Each number is 500 + 40 x the weight over its row's rms, rounded and kept within 0 to 999. Layers, rows and columns count from 0. Numbers have three digits each. The size before them is the row's rms in percent of the matrix's.

# layer 8 MLP down (transposed), 256x64, rms 0.131, rows 12-118, columns 0-63
098:554501470490568569463493487488431539536486413458489499559469487540454490510503448595444493481555490549461479542437501533476489515478408484469542528477559473459514549522511458550494546510479455
096:461509452436549525570452537453424509475515528513496479488460546598540556474480475534437545479519432505471523463554466498407517456531440471457511483514520480517476498500436452496482574494523496
102:481469516492506489471489529564466489544417557533527562529549587574490543473499541501532476441421541479532513453545494532509505402480489493538456440471517477502514495416496566529538477501518537
104:421504496471503515537524518491486485586563466476512522503526495414431534521420471479454507477506540425488514530550520471449519520546412476469524444459463464446441552547466474518507554512482540
100:530534532422427514527472535510462610495557497560525539516467477577417587495493520510535495487509514476490487463496427508509505411444476461491555522541495439522529565494511493480506507493472531
100:467568451502594428488495504503488525451460452493542520489503529516498437515460503474477505559440467449506497558532500475492499450484499474457397523494473469503485522593422427482469481470563531
089:535471505455594567439472521489533499512486446540495514423505545575534529458551549533456544507482517536498429444502525529522529487493524450522487501491559486422493561559495465497538567456444510
090:472540461503480499479539513540516500523510507485458518587528445586414500481527498605498590478472469524504500438535482531535469515546540480520432530498442526476548581448476503448509533503510549
089:507495419433510427468539509454460522433518520583493420530449484425472465507512554539533563500495545503503541525499492438507556543505542558522463481516498471460484487587518483506487533524566534
092:480552469446531538528504499518468517480490514469528536512475517408373492560465487457498481436438478498492451489481543497425473545489550491551509568514511527475498433495474418534489523431469469
099:563422521537449459458422606489472510527510508484524502521457447404441502494462503560475511451530532478493484560514529523493479552537520494444510557435503492492500521552508471466476500500417542
098:535470524520510468548475593494470486576535520562485504585437499595510552515514528534495448482524518506513440451481562484568471528501433486464544521449523495555516498476588531499482506449481520
093:505527489465500457473438473536367521502539460537507473571489542442488492482512454538539527563548532448553485503549546537533449554565532451543451507475496491556446517481521507467536494486530445
089:552548465552496502502522557497515518527497519433522445497583515514460532586473521475472587547506476474510489473514554504521490518433552523584567560522499461515509565553511533497503566512421513
110:522509520463513476574438517538384480513534454508523459448458454471475456451519516494506549479508539492519492457434451454505501559538563523424547499557506522558558535482523537557464531544470506
094:472462444519544479469411548410429447545471497425448470503509504429482496530551497494478501569486547512430493534584518534503516503508509527534505523500490499486479458498458561468508501599537509
101:476469508547500503572543520496561508511457524467577510510518574439572473464503490462535510455461471457457451477463459482503456513473422498461470541478489483421552572485414500466497477464506571
096:461465485546477501516569563440499506501512435471598516527501504447467491445537476513522485491422546519447538520502485449473497506447445553474479492399476518564473543574520463489577518514493489
101:543562495522462486513552498518582580557478510390404466552479518462538535509497473485439518448506511440472508484489526487461531514531505479486518524473498552511508503472497463387491453536533549
101:496455431443458501500482578503523553473520520533548449432488520570479448546506446553515469515577564483485460464487572538498468494518511537524487455473540512518519494420596499499469439502467527
091:504481464425538461497470481525545474557491557433519493545504452593463480490468507482479465502550501502494481478544528501481527598453466513443496533409460525520577483518422448459539534501444504
099:552540479469488509521586422460569421516551487505473500484483494503438515501570531459505458483546473510444551491485454559563481542550580444458505466490521455441475505490492540537456440471496506
101:555508481461523517548506552495552510446469439496456502573443589498496478482464458534534520517489476527445482464593577516559501498472466498471405481450552524459478562539476470538510490549478489
103:501500539512432445481540510516514501534441520535514460527468523608574524522479496449489521475487545516494539546490425407428544599480487556531473544492517450496452510499521447515486458510458523
085:573538491466539443507459517465425571487459481472551559459488498494444517525570531499452450485530466476543484511514514448527505423505621484531435451512457499478520502478545459494518447518514546
101:453498439475507515544446555417504514520546497458538465510505477541522503531538421494506505578557517496458506500507554451505568554478471533602531489511480418529475427549469524472531529529539469
098:547460556418460488481425481547488517432503484470569488520492443469494491477440458534522467480520515463499448643488541550442469499439458491490491445463518534524456462511495506470539497524530498
106:503506530591543463444559510531493581443500497462494469450551502533488510441455547484528505490487450471473513514495570474517508583487500553499541532527485495554460566402501465537576531514543524
101:438527493420496516471458580515423522537490423471583470526471497404470477489524451494484499524451542520485491474477558486424497494520544507505563506506465507487493551558472537548528535572550508
105:550530515537539468496481446487447467525378547526449509498527508540425450509474533483448507425519460459517515543463495487475461444541469476496443483466425565494494515480520541502546508443428536
105:495532453542547482463522435467497484487436526490486390493560532599444492552502500512451483499505512502537463520462512477498508437522501438485465451493444569519470535525473499447569489402498509
089:515486531485492428481526549507433497433459391478494492493560491449473481526470542539483472466454473473470487519522481501468495568611469514510419481446468463542508570422511497439502482499514491
098:536510541552489422461467536501516523574375468496436482483439465475562448476561487510478542442485501518515573456492453511493490452529505503522469559498448469508564496448468550502459490497486542
104:505477547529458494480504569444594533544561493493608529472477482428496535455519537569479496483513525490508538525501530533529444485512525517459500471471491432523467462485444540499487389531503441
113:486447467536566513530456498515437494454531500461550476487561469416445441474494512535523546501545425482533545504491561522495433492543528435464435462491474490510478483524465458473587543522562530
094:509494467448550430543523514481481518487611456469520486515505483380566493479521513489534495524459493440498507522488506471496499561502447525444486520458472486506417521624492504549514450486526501
099:430449523483504548460490519447477533562486488462553592491524471557538520468508467442447535528480568447518519493493568521526497476514440543444489527523546417482494497537473573542418495520525496
104:523474541501496541470485548636459567487519515522542510561580469556493496530513561534532496540473526469486487558532484438488464473417504527538449486497458479558528521494511418508505541523519453
098:450464391496525530554431504533504471482556492571453458527572510468426495543456487500525455515515487534563526514508507540482453480552533531504528508551443484504426537452425485526547550493480513
094:482486505523486626514493488417525471501474583477526538472479546561519530474509502500449482451477504527443490578466403485479543491498488500449500460491504510513528558477568499487522588467531444
101:526495510492580477488504421443479434453520518512551481527568496490485488466425525538572554505525449534550557587499477445553512569515483596520481486512526531504489511488480512520450530435513524
098:505480484452476475500558551552499504503480528498487448509569531526525468484483462468465483496500510480559520482535541471517488468491427474408440493479621505447451469461479496512473433503483625
091:481459524530556508478525504448492405500496534490454545537459565582517524563482542540493532469467542499521502485469487532547476487509510460525596444527484492486506617444495561525451442524512485
095:494423539457527507438551490481496512449451475495509448454404480455568443521500560528527546457477505462509471539467565537499518497504548548464470524547495417525526485520537429453537500551520552
088:455473534431485567455468462479487422509522520476434506461552461553439522529505535430496546508526532469487549442462480539505542412447536521519478559475527417481507553461480466456528508538471503
095:446541525540537484475555495459503527452521488490596441560528479427536554575543493505474513476506488491553480469484427529434560546491497490469558452447470528526480466495538506491513422557481446
090:517457487493495472529442442443519471515475569465509577591495554545482547574493450527492551535554507493524467582526552494501498514438520545416520551498550511551466561511484512533462485477514522
106:460524463449562508463495537440509465505516465488520442474422514374477517483493477463442487418541551524445496474513508450574499512517536520580459499422484485526495478449490446487469514486531489
095:575470483545488555541553455512487455535467482493448447507420491540459444470473501548466485582456520572548533436495493443476507542520479547438471527526499523496498460524456483545439518580466503
089:520497496485534449429527543497394457524498466488501491481495511503478489573481471463540508514402548468507500477452477508552572475506519562519422526435552492464542550560482424498528493538479555
100:480475560589487465492471544569493595471557523457575553555515449514454503479535604471544538511478524518497501445490523533517526499506506534525558474571503433487492501479488520451551455536513501
093:502519533527505476561468521569499521523488422551498500458516513502485510440501555517467493523530455474493562480417449544461459527502571566468475494525500446475504531482427442486569587573459473
102:472612556497545520467449435433487531509522504453519505614461459472425498527525564440469503489460503510563493540434539516446460521522494471495508532534445510498515547524503521533494533490547533
103:408475502549505507525472512511523481471465551547485540494430594510517450522490579510475511494487415546464511414487519451480494448558494542511462527503567491500506423522454444451490535473533535
113:498480483546497488482547565488530496598523473536458537552508564522500433434499509516500482466453530513468519497483492463523394536490471434565465598484420505530550555522468524523534510501537496
100:500480516499520482427438500456499527511462447534558487565548542330514445504503479562516466534495474516439547451466538484468547520507520525480409507465495458526473506494471488475495485526510514
104:494545478518507482424487535516479575483474496506561533480548493542494468438462568566515488575566464493474459503498484458458515444530387490501498512437380516460499512485470519475500513457495480
105:470531494545528525553487452450431507510522527510500475486538449524583405495478531514495370465506527459490543468494548426500447506465511536488437548547422493523508490465516461501540461489485465
103:565511485494522494583483556501479506491580556484521513538543454632533536572548550462506539553483483506505470509502508598518498559488522492565563515501528463502513494524504498534453439522513499
098:459452505522536489473444506503495466499528493496574479586507492381488593485555570497535537532508525513495499505469497443461532499510516520509491455497476519412470582456518464530492525599484485
096:490514498494505519517568513528556549448542496587521598555488486508483515502553513536552612530488424471497429540474512540546542520440460519498557573526452517502487490533489460497530487518533480
108:517484529497468530545527446472469478446483481475518566522459508546470484522569506516560497429447496498534493571436499539501493560501551497524512452492520560467518469547568483435621564488477540
104:528455478549511484493558418555523523511401506500501561534458456549508508509418522465481513467479526526427551516472456493492549549433515527548510498574495467531510440548520537502442521475554554
100:456466466476457456497495539526468565465417579518506507512595480457527520450500487510507497520510605504519464497536515514478473508533503454458362525484514558469507522477469474528450477531558510
112:509432522432426517503459473561492482426482475531508532445543494558464511433507494515504546503556522430437481542527474499536527455438488494516544536479498429485536548483524542462428530528420470
097:470490435559532528515534592530524513518512509500538513531499491376501517527492531470495482532481525469522559467481492509502501539404465496542460418469455572439479509459502547465477479460418462
089:531479480553491492500552499482573487547420432527512499552544514477470469472570459413516457471447478507448509474488520534480472584439482493507460535444500543530424454484588504445487517509520483
092:441505522523555501459510482533450594443589470479512555494515506455433581455582470564451506554511471466495471576471488541541495544544472512478487526473510497494535519501502518483497498589540481
097:496531527558540510483499473439538554534518494515525549546473484513493453497533468534537499632425504500540520519468485479453497518498434526457454464447557504536529503451511512511515458531628465
098:512537551504480520476426488587454503519488543534511482484503552617490522459470495534527542549511438469603526511482455455526504440488428562501521517580501533576521500521501500498507530508491534
100:519474530556518483482515496521502468536412529515528490450527533593494495574510537479538501466479523517483422576495463528543555439453591521529529545512527555484538557471442525474542464519558473
098:520509497489552495450512476492482475457524512442488496509474492555643513509467550476479571524449506572529497590510472534559570527514487446519448484539587458485541523498496526522552525498526472
115:502476513561506493488454467478509482527460455516497511439498495445437504458508535493465511522420422395498546530469467454551505544439533449525438421473490459476490508483473565539542478548500426
100:444510543467553493527513490493465474459537474460460456476529502515560495416447460397509473438533526514595496565482507446491435540480532545490525444486510504523409478533478560483506550512490492
092:497543526503588455563559574439430444525402496484556532508532502463547487514530473483528447500553517461485487502535504465454522546470494518484435483481497515484525527463538484439508458446567439
095:480398547458470481502557536497554511520447562525517527526504542545489423488498548552518468498458532513480435459477564560506476532516539451503632471473502501495554466482561484511468529506506520
093:508495527495498519548487454541524504542441507485446463432524477660530524513499557544448516516447523480524546532573484501503520455462492466476489482540474444598514501481474539524488513548553500
101:536467499504459464475555572512508517446505526515513578499608435481433505522420530596497459492509490476500508533524437473504398496484490541524448429501502526486497477514482502529492485424469514
104:457517504555490489498498450526396536515450478550470461490482581588501476498457448505507538443490453531536463553468520472480498482425480574559457507453526511529491537439448472482499520553431503
106:505491497543509491487518545459453528421539459475510554563534588440518498482534441544545490504550564498477532502462459511472553464483529492526541460440538580468482551569433538470516452469498547
107:520487526509560503460521571459556494558504494589466518493490469547479488485510539529468499502427501536504472469422542568541475427507504516461475491516459462470514444442539394453583508524527506
092:511489478453548552491394551575520526484544523504540535557511496490445481500462473495519531477449494553513531478530547492427442466522531499514494499464410471486479608450470432539455512518490468
096:406504469452493497481489525509414518461599475542505498535459517482493485446500468561532547474465413490469468524456550484512418450480442504470557538471522522523497534547541500453498515562553480
113:461541505523473455538456523421464489509514379486534487508538463531584520428461489468516482482534438537576494499471524431476581487560497513525458498499490459481498512436483445485563517494522533
102:463521439549549536481539523524491519480493493467541494538541540511474528511582465505500550568508556466435500533510505455559459468550447492607496564513527446515524511490461612524478441507501517
097:412514493492545447457458464529473507532464493499492478440489477480511497423458530466485427452474558524521539500512508488466545521534461525472448534499457504520514487523418513478567597585427452
096:463490565475521497483432559508514468544506485428570571600471529498505509437448443502506503497553478542495536537539524433495537527520478505512434522451487533484440513430547422498534518454510496
094:570474499495494555490464503450465451486538491490489446524516520476501482433453495470467493473479545510500394528492524412537519518581503496589497481516402518527532509487480495542457483520608532
108:491508501437495443472491558484503492458499471452465546499503445474448492539452548586490511450531562495449469491501516494511505445595537426556445471505508459448499492591507455557517502450485558
097:459479500477529463445447513494431487555474463595432520498417493456467554509486529483502469431472500513503517496442529542484503542508568467526452550552527461481455512456463472422577502524490550
105:520392515428474472568431476478490563560514555445550503512479498548482529559544500464486523435494525491523466552472566478479471476506556481511453489533573491503446486476499522487482513601476479
103:506541470441501539435582442404462514491573462424552512545512484575487518512495455470513488531486473461484470466490460467562536507533477486539479425468483529474566523555527456469503488493559469
098:441469485504524476564454464491487500489463431436530470480485424546444529442467472593496518469438484524590470441502516556570490562513479539472570495476449541551518530504502498481479459500510515
094:457531541483495509467577613553534485580492516444426573515500556480486486512547470497509543507501542561454429474416458519499528487457492520517498514509561493505506523517525478445580488531519522
092:472479490491444578485540552468554511464484518469492562446488485638604507506472501498532458454493558505512453453503467482563532475473488538446565507485474518460530459494541478465476544540512495
103:565518527504516488546545551502467457461491478520530467429539420481482467587522494509533467481487497483480562533516489427448435462525571502489402503507484573500487543444502446501517493524581527
112:517484429499498491488528538513647523551555495551467480478449582508498540536508530446495540506583510511512439561490517485574523528528484517486515542490465465428493505495535457515484458477562477
100:460532528448497456503463584536571478541555527517438540455501499601490511467493501459458530467541514513520427547467549501555488497489533438484530520537507458441574513518551447501563483463458498
096:486499526517461581502528440429435513532458494535493437464548533545517493485460512474461451501492518505509458558414547422512484506516491495552475509490523518591472601559489521488476491495466576
112:486434422536487518462426559507458549493433496497539468461494464456528531497502476499474542563446505499464556587495479505419546523509474519544481470463466548489532530562479452461429468565482486
098:519517525510560489508442514411453517552486542490530527514450553419562447470512565488533508415443526492463490512470508493520533467531544466468579563524467563489526482505498492464553532566441506
097:452492488489455453508470389464529434489482554462551537475443460551503483463519492514476450502525578470457543493536439539449500527587493527472509516510577542476475486483539535459444502504426474
105:527470465497475480590568522509498524479469468480519480513449526419423476516487513475508541504495457508521521490521422485453452577541496477490422551508476539521474506443583479481382510478513465
100:504531514542521520474478499474478503453497516470503520538522466500416481535504495587549455412507535476478525425482502542541410487524461506562444537468516500457492510448558491496518551536628511
100:517504535546557437576451509547467481467463505505538417415476484481396518498513521535440536532500471533514519522483479521528538471446405483497572435541468495565462511470487506474527531521479503
092:506510542441564480392529547467497463498481465595500515475479498479510502536492540492523430543505485561521502506540473565537367463439479495479463532483536459519496488477526472464506470422484504
096:576529490462495479535490507560485462488420498543453459513512556519557542446430536478491532470456444535509530449464504462551515494439556525475455530548578566500476505505550533489409499527462521
# layer 8 MLP up, 256x64, rms 0.261, rows 13-119, columns 0-63
109:570599459538492481526508503489467544495467492541486427440479550498495509438507556484406485469488446519521427483473429486447547494542532486531525483475519462514510438523604523487540530470523491
108:493469496580448507461534463545486492523542514429436551448527511517490521564531512451533437437439494484432476510517494546505518475486492530540457551514531521453548586475534481432494525431432477
109:439480510447480462511474463497535501536452455498508625480445430500533544508496467534432550471498526516487576509451502447452463536480541522539567543507573457537554530536491511472454467536518516
093:512493582593473515569523468436516405503447540459525507436422514488507506481516512428487518558570467494469531522556534492493526535475491552550484449516483448439518510490523490543499557465515472
111:490520495586495484507520508511518468510450491384455528490442508478529544482517415493486497521504474516474500491462515376521518544471482448541443437505519510562434548477502507499596501530478463
090:458569497520439441532562468532523530517526444445540475569513467481430478560486468504502487543465516444539473443507497542506503535473524480504477523473601503521485440502525573430462466502581523
086:483487477511503498593546431516518478517522550427488473499540551522559506406477433510502505519571502505483488419506544464457480529471440562492504453494525433463559511510460490454513497408467506
098:467561483476497454518460422517554460451426487500491404447443534498480481489520506561477554477484501474531471487568369534536556499526480525512488544513508501545563488461484538486540469491514461
095:475512510491483555553513474497494479477433522374457534485454550509524502547530477573480543511469472494493568442468493522506562542522479519502428468484504452526483503516470569564460507547563581
095:470506430468539508539521497468527494583480438526526500486569474468514465532470501499457533534511450504500485479514548482420558507509529513488421572484505519528438439441486380493457508488484427
086:531508503506517537558522416538567499490446525501519494496560473512504505511446468390473552472491511525562496478454451541463548542414575500474442479534495551483471542483479500425551499513546458
105:494590460485467556536487471504516500506517524550570501541434475509589508534481512406438515459442415440501494534518497519512472515573518425473511532480507429500578542477503533476494504494494512
085:483517560509491547527521422441562492518568513495528531511560507549550434504489416494523448508493450567517459533421540478482448487482467499462520412514454578485477480518553442504477522501535502
108:443531554442470497569489488545495440441418447412479485497482435560529484535522466476547464496420519511473489478542526462557477484486523452534514507533563534445490458422475491488480503446520520
099:592480502463498482511519527563496485412519470483562502492520441512512452496481480463497517532487489555572545499485509499499534546512459481553528600499526483474544440529572597476457563452454491
102:433495503532518478557530450574495472543535504534527540507450507566469491494502505528472494550474424583584441425472561442520556474529488501508483530526442533485464497517529491505538585534469541
102:505504498468481473486465519534548510531482535485601469476458452510463473510530489566467563508424520514504552479442529410419544530522537538483478502451525463539491460510491429568496570518438542
105:558460588477475517514413523513499530543461516502392474507483440461538531523437476507491437422521511535487506555446558597466491490472560475533504489479495528461532464500479482478459469479460477
095:422477450552494493548522427526534493480502521422476495482540439499555489451532488505442500448523543528574541426534421486526511402535461444497461534494500513478475515506449483487533528490460439
089:454490437520551427516432529537593532510480440454441484523528544498555466534560495591454555535502517521447455466536524519476510461559502527512495535419473483469449506512451473466506460498518506
101:539510526485516532463512415476474445544411522463491446467496503474414441475574482480405504484483490591464508506524462518538542498538555449506486480521488450453537514439459520490548552532510509
100:562470546466507573479470486516495535472506519446544445511477526450481493488477533585534499505467446531447494481589511548519443414464479497487507391494564489455503514514537472464527522582512471
105:460552403461517535549450494521534500445519546480529460458433513515563524531489491530559531540448560548575516461531452552586511461483445486524545439539474478449475499510443477501501519490490503
082:468584535478545478554435525475479530484449466463550463503529446484512494510469484488578517524459540548559493488549531521565488512508470487532520578575512537464558506446506484413534533581472506
093:520566522460470477475602516516551533491451586426455482439498506551503521523537542553566490545535491518550451519460478520567501460456559510466537482483579501485528510479534475454571504491504523
097:474538488517442555539542576508524529549517491505533545487456517510512426508518483479510523544483534528507526541477514452469491468442483517508424517526498434459543429484501502455578509628416503
106:474473476477456526541467507477556431531499512482429517511468412507504517445538517520540505446488560577526557483499549545503583537505504465545501558434546476522491520475416527487456488453558445
102:477530471572496505421467486555489519484471512452440425465509457535559500521498484524504513523481399525528512490532479431451470482425462477539508429443463497529522557459423496503540515494516579
097:447487519476477532528554527454495544537452501520520504556444507424506439488474397543513541552525521538453433461475448457492537538502599420476473451446483497472501476531548509465523507459507493
122:526510522437441577485423449490475498485503524494476449555463515512525453540527446464442488523488555566554553449499463562520513509516566518489481502486519463540556481506477395462525481523474582
091:499475501471461461424515459488498523526418478561529457478543477475522481516423531462374500413491486512522547520499477417546522575552484496503472471500471470548556541462520468484477516480528465
100:472562501524480522462468433522519432501576503465471447452439428479480568430573521459541452441484433491496582475485511477472488504541433480508500501511517494476563507474534495539529450443509465
105:445557537589484542542496490491568491449496579492436561489551475535536436521484498529474547440507506506490492555510531560562493501480483517492538511500479467473554483431486448525451462436420532
110:494449533494492478485512454536526554468486484517553524490551514397433528494448482480495430544519491531456510520545498441495553517503554493555558509503511446577518583449470498462475420539551551
101:527516454486457512488476495546486452490549523478461510451522543503545457434550468556598410540492467551488483509536505541509466536475479502512541490488497551524478545459560600501527491505417578
099:561503566440554532498481521411539465444526488519470487441490514481505571501487445502523513575445530468462539498425525546472483516538513478480538548496480548476506565492507546448603541454482508
110:486478575396469537472471468529504464487481554544530507514520477466520428528512544549563596450484616517500517481484451476519483535451511578478539509434510516532530496456480501487470482453501512
096:515566469458513466538523506514500478547430533549527487484460492475428460516501473569448500534438580439442460465517460480477542512523495414535464486503513419478518481523552494435540516418475481
092:496473472492469492507534450511540509529469467472444442488486560487455525531507555485433548512497551498490447565518602501467442437572540546521564556512509483502469554526465447507538545523549573
104:511438475500522513450532508554519433478499486503553525510483463515482479552562501557512484531496528536488531503533494484536503558553517603529445491516524466453538552462501585429448527462393549
105:498514543486484557472537502523533460447485394481496525463519492550491565517555500471520513487424476477481463451487513440544533619524554553503478560543502459531529439512442549461488515504555494
101:532520566505499519497533470523472422506522498475419483512448585558544595564514509501499520485470422546489493536524584520416521440491509525529519519559485516512492481481510492497500573425529523
091:426519541501506502586510485515490442461472512524559471519475494420487465506458465459452460480462511529481535471454532475439448558446432527492491455571438423470491504513453484522482576500436511
083:454555476496496519530494444544568515557513503517446469537608459490542533494539581483512531502519507513518544461483543512492433488565451529438526448474512537498435509559459549558531544439516472
102:500514517470534500473502474454524470530502538428462468497473507503502543528556492503413516495505448498529494459381538420583505506476477474534521582542513553440525432464507429529556491535487479
102:531552528535441509506547469479511469551511460494498486507458499503467532514490461484560497493515516547460497518483509513503423585507427451570583393481497551546462546440538539552496448479439499
111:496521478477502469502570517497526458533543459534523519483601527490556540556515438476480426475491554490556501470420493511499543519495421549517514491497471513533505467446464462504467574576521408
086:576475506468399499496525556546481471466430457472501532499455556536445457538470503453508530473439481529477525389465510515479507527464491617493521474489507503468445459473496547515473514509464542
091:487469564532500545524579506504473439584505552452520464478482590549481433514466485497421487486495553505533495492532514467473461419525481488471509551491437480408515490463487523538480568451512520
101:517445540572425456555499456463487533505555532518509482483498438465522562531496508443424510470485554546447509493551467542453486456521475618540580472511492457476519457478481514499501529465536473
094:446481496537571580478580464569577488426537516513425562513466450511510562547537551457508497493511497507518534501533477508465480474479513547563467446582519499505436523545530466525478478488486473
104:468505462524550487449404520512528466527459443486509519411502432527515433572447449518447502530502469519525469499438530516491584420499508485447446486484508462566551548509511519515522540483468477
099:547544509480444462501511539527543521469451584450449513514502469496512525585504475546533440517540481511424455475494586548491531513544486475518537492545478416506486559486510577562521429500503534
107:502586521429414504510508563514511482508581525534553498496516545552497557507499494495520472509516448533496460501502505451478457486497607479505567515480445507517560477503550472470490591411511484
101:481523532565539548497505389511524540465514539500586523514509550562540559511529539568517446400437449521519536452472489459506497436481464490500531539461532489508490493493529458450456525536491530
097:451563463510488488423536508456501504583515499549497499478548493457472466513504464553513572512484552547403504485523477552384487503536522464516481466455498531437490523514561577494558495495535492
104:466516523574531491495468491521519515481529478536543526496526475474494508501511493579498461559443555474564498471517530468456471489608500526484475573400472480509523460466476466560544392441483507
110:503478506457512495560469434519566526548544518425500529486544461438528538495527516524493527459534488506538449468466484377562529490480546476483461462573534542452506411513565489468498477484526468
105:458515476514517490429412528565515483430508468536531514499448512492493581499545534542562549455535529525539506483518511391482550426461551514516469542447552519471495525517562456550523483489495515
100:511521542466474542478484439511552482443485430449512452486499531473471525475539520506456539586420507464520485573480487456585532528527493407469524489499562533502458453461454472443500453499529549
105:516443462544539531529531435462531460427476523514483537519532481480501466587509432470499520534472532541543539450514530481524511428469581478487485474455488434531455528498422521462488409498438479
103:531542547437503555520537476548514451586533494485508562536497407462486507560437533482489454499494581498497493519437441479526524486495475501514436558514558532447479464476532530540469474487417465
105:457567495504501466512479521555550491480515594536492503473407537480499462465502598494556411461457416547452471535516458552504495482465544450533542523486522521488461480488542515514553460508524531
102:493482469526501550493559493529543458483426558531495499481531469500451438494522440502464520456510481535573523527503410482535582524514546460564543453526497501494491611489556524499585478523471493
094:521514481492513523496527510551559454422482472504498447540479493484486450519536472580455419521489544476578447542477395509554466458498509528537471469525515472450478503506539558542453558554562512
090:541585500438515623543506506523465467485520451487596487488494487489446494477407523483496525505402482506465466449532466521449456487451491547506532523501505535491481461462503555545480505505534554
093:517553518614528499531557503496469533407457554551521481538472471477499567546589470525517547445524480558477464508469481499512566479515503539498484502493495473438484467474493528536536541518402468
094:560535539584474511497475506518536470547460464472473574482475483480496517465518492448429516447445592488589522491547531528478523578426484409507487500541565509473498502506500478496563480535495515
094:518493527523507487555452513505522497548469515526487492522483597554525477454448479436461474497472488571578479526546528556488489517498547478495453480419541512386509521441462504474489600527486525
091:534454473451538583502447481514596497495522519495513551556562476484507515488483426554446552518484486493540521529456450446480531559553481490542452490560526531442430513503526538503520573480553472
102:530493452508526459452500457525519455436518471469496443465454482443483598507422502479493540489502456546467472524557427575520451466478498524559460514449524505480540505446427497422499497544465465
120:567531483524518565493422498454511476555481404532506557545508453464509477456460447526521480573467484497512462495569474454503484473438537465494525471454520438430545449466503513503558522483425506
093:532477566544501475509522487549497509539531472464533465522496519481486499516457466528549515560438541485490449513579522523501522409489468480521518465486407555469451548406469519517509392540473544
096:536475469507437532517574483545507493573531537462506478470487523466541516409488461517512501559465494498494506516559597484481582455510528525474440443543486483502458449561571509529502490528535583
089:463456557493528491577451421541515505470480489488518482546515499422515559416522471478491498529455515474552539536549505415509477521540504410480541513549482469429498499463437497458507476538436533
099:470501520490483520418516479500530502477578552503453441493520536536438471538527492546539470490491526490531509478419546475401421442562430501536488507514547532435482541439520520477473469485463553
092:463562509485564539463502481504569533399504529489506475517518561460508527434488518479411525536475466483463535536511602488532563493507526440495479507503548508523551481514540515465532487511566592
094:533461563561417477527474450491526508490532516493597454457465468422530528511484434494511564497489508481551471523484514529497513491505504546424494539480505532554543425479505512522476401469560549
100:485465555478520525469515470555514467479555524446445537493514491508502459500519517604442484437513497486441510536437560466493541421414491513484521503510515567450587573473525539491497498550515534
106:498526507425541494524491559524522477500551550490485514432446491501522504562479501478536575580547485525543501500569498477557545470480526545480498509485462426428503497454533462567453573416480512
087:502520579524478532496482506554508481469579475432534518451469434519565515522576470477492474577451479521504589542510445544520416460432523527567506460508486482544491492506476468491515485531435490
106:451541468483449514493580456499496504553538642572493492533490542447513499520500494499506508493439494478467485505506553505496454462429457439521538609506456514506467492501523506507581543501473494
106:561502584534513455514507435483528534509547474580553545501560429465533470499489542559437482532542532528542470443422438457484534461443513465483455492471481525470493502488484559436542491525494522
106:477489455482562545502512445517522452497479580465453521483607511487580522475485438480532423493479533466548484518488481517472554506537500578458540464442457461473573481481488528491518552512466436
111:613527528514457558542537458515487550540555538536537462574535513484560470499515546499477542500415462457504476462508503462493529484485441469501527471573472541465492470489528575493499500425472437
098:539470511505515523476520488501543497465460410426509521509435544496505486511538452491495545444449508554575578524541480481484453482463522537421463527491514469527558502495596562556502511473431458
094:529465497503462551510507463510564519535469500510503487438545451525509531406535562520438508591537477561550512514490525458524472456498435494521466440522483469519557561505468458534423460443562508
099:480491523553508465516538447567516522586560507540516494453446569462484553463463532521502469557506489451556516465491414513453488494519537509523492495475458557459533491418498488449533467535489396
086:489531507526415543558559564502510447476417500520498563465476551520494456466545481530507506534471539478507470518461544460511410505554463562460532405476480488552542467497501517471445481506435529
113:565480500507496470472486519519538485556510428538498588483513454436526530510517464408538578475464541516479503550536521449429470538544493470522506507484493588516469528484459445462568505561446488
101:459460482523514504425540471507527503527487566505448580512519563507443475517483426471494525492491481548439546508530468491521532496534581539582608542484580452546503530522450519508468486519500487
099:447509463542451472530522505499577488537464546516444591497560501513442489518502531532540500502507598502484508449487443522537503511506453518476472467484469445417544543460509471496506588477464409
083:561541502518474540573500564572431511505589491601535535519547478459464547485487512462504533468449478506528587480461515530495513483537482458522513516527536504530501488441533450400484489462522510
078:427457439536521439465496498497584500516529442473497490527478554410485496511529504510421519519518505528516507500498516540535485510544513470487485522494475519439397530471425525496528544606564544
100:548566547506520437521433517496541502521566543507419527582531531438463578538544507478476517510520442579504453518493521568449518459493488529524481505511486425519547461571539479518493508501492542
113:491533525552542482571580484545583546558492582514503473561431485507537455530516555507474527500521564540556489526540479468525524477563453507524564546490484490457496485498521509596444481481506518
104:515491510473491521430472481467531469497450523493500477549460490440446519577448471557453560577434545512423518493620467461497521498541499468507535518505484460488468485489413496481463438472470486
093:446537511458480588530465524486531533512529509521555526544525522546502525499418466519512494443528477515475533403449474500471418435447558459519537513454548483527471532472564588505493533508508539
101:542492454504526470514483427494504526512516514514445468475489475457579597516534514480514490493522588592480537447515570603518487525463471508490433470497539534502527425476481479550455509499468550
103:452475492491512483479522470507507482462551432406491387524414479496556503489491521434470507526503550524495489497555537484455478474509515502559578505532521503541508545484521533476558510615459466
096:549501518517493532509506550526488448560526581533540525479490557570491520573470473507487527525463461511473498561510511529462541453525492481520517470508502443523606480522477553552591443421563501
103:522438452519487522545560482552534500459484524453505504470484463586559572505392477442466495529476535539474455442507465475457516536499486527467531521416496579480485476525536515497549552548466520
097:507557519531503531554514454470522417491540508486510464570503482525515532583532544560514512560557486477508526547594513460484476472527546482537547395446565501525520516483451504541536515435492498
096:467490568500475582448479453459553426551512554444512504532496501528551468535564502480491500471471433526503554483454431567453560496541532490460530492498540518474555509519514415451456515545497535
100:472457512482539482495476521488515492600533529497588432468453550410485492537475483387541506502568498490521442496470484570518469526538514558517452472493497534452457538444510477489507501524444532
095:508518484543524528477515444522558497516553516481488502526552478468450520518568476529548466485440411461556520529528497384535494548547538543504458508491460474517514579456522505468586487564548499
102:404540460493511467570531520448516500543522426491390426520507504485561495562522551502479412511462506523495466540545499494529542483484540496490465511531525459449461546511492485456437564481467513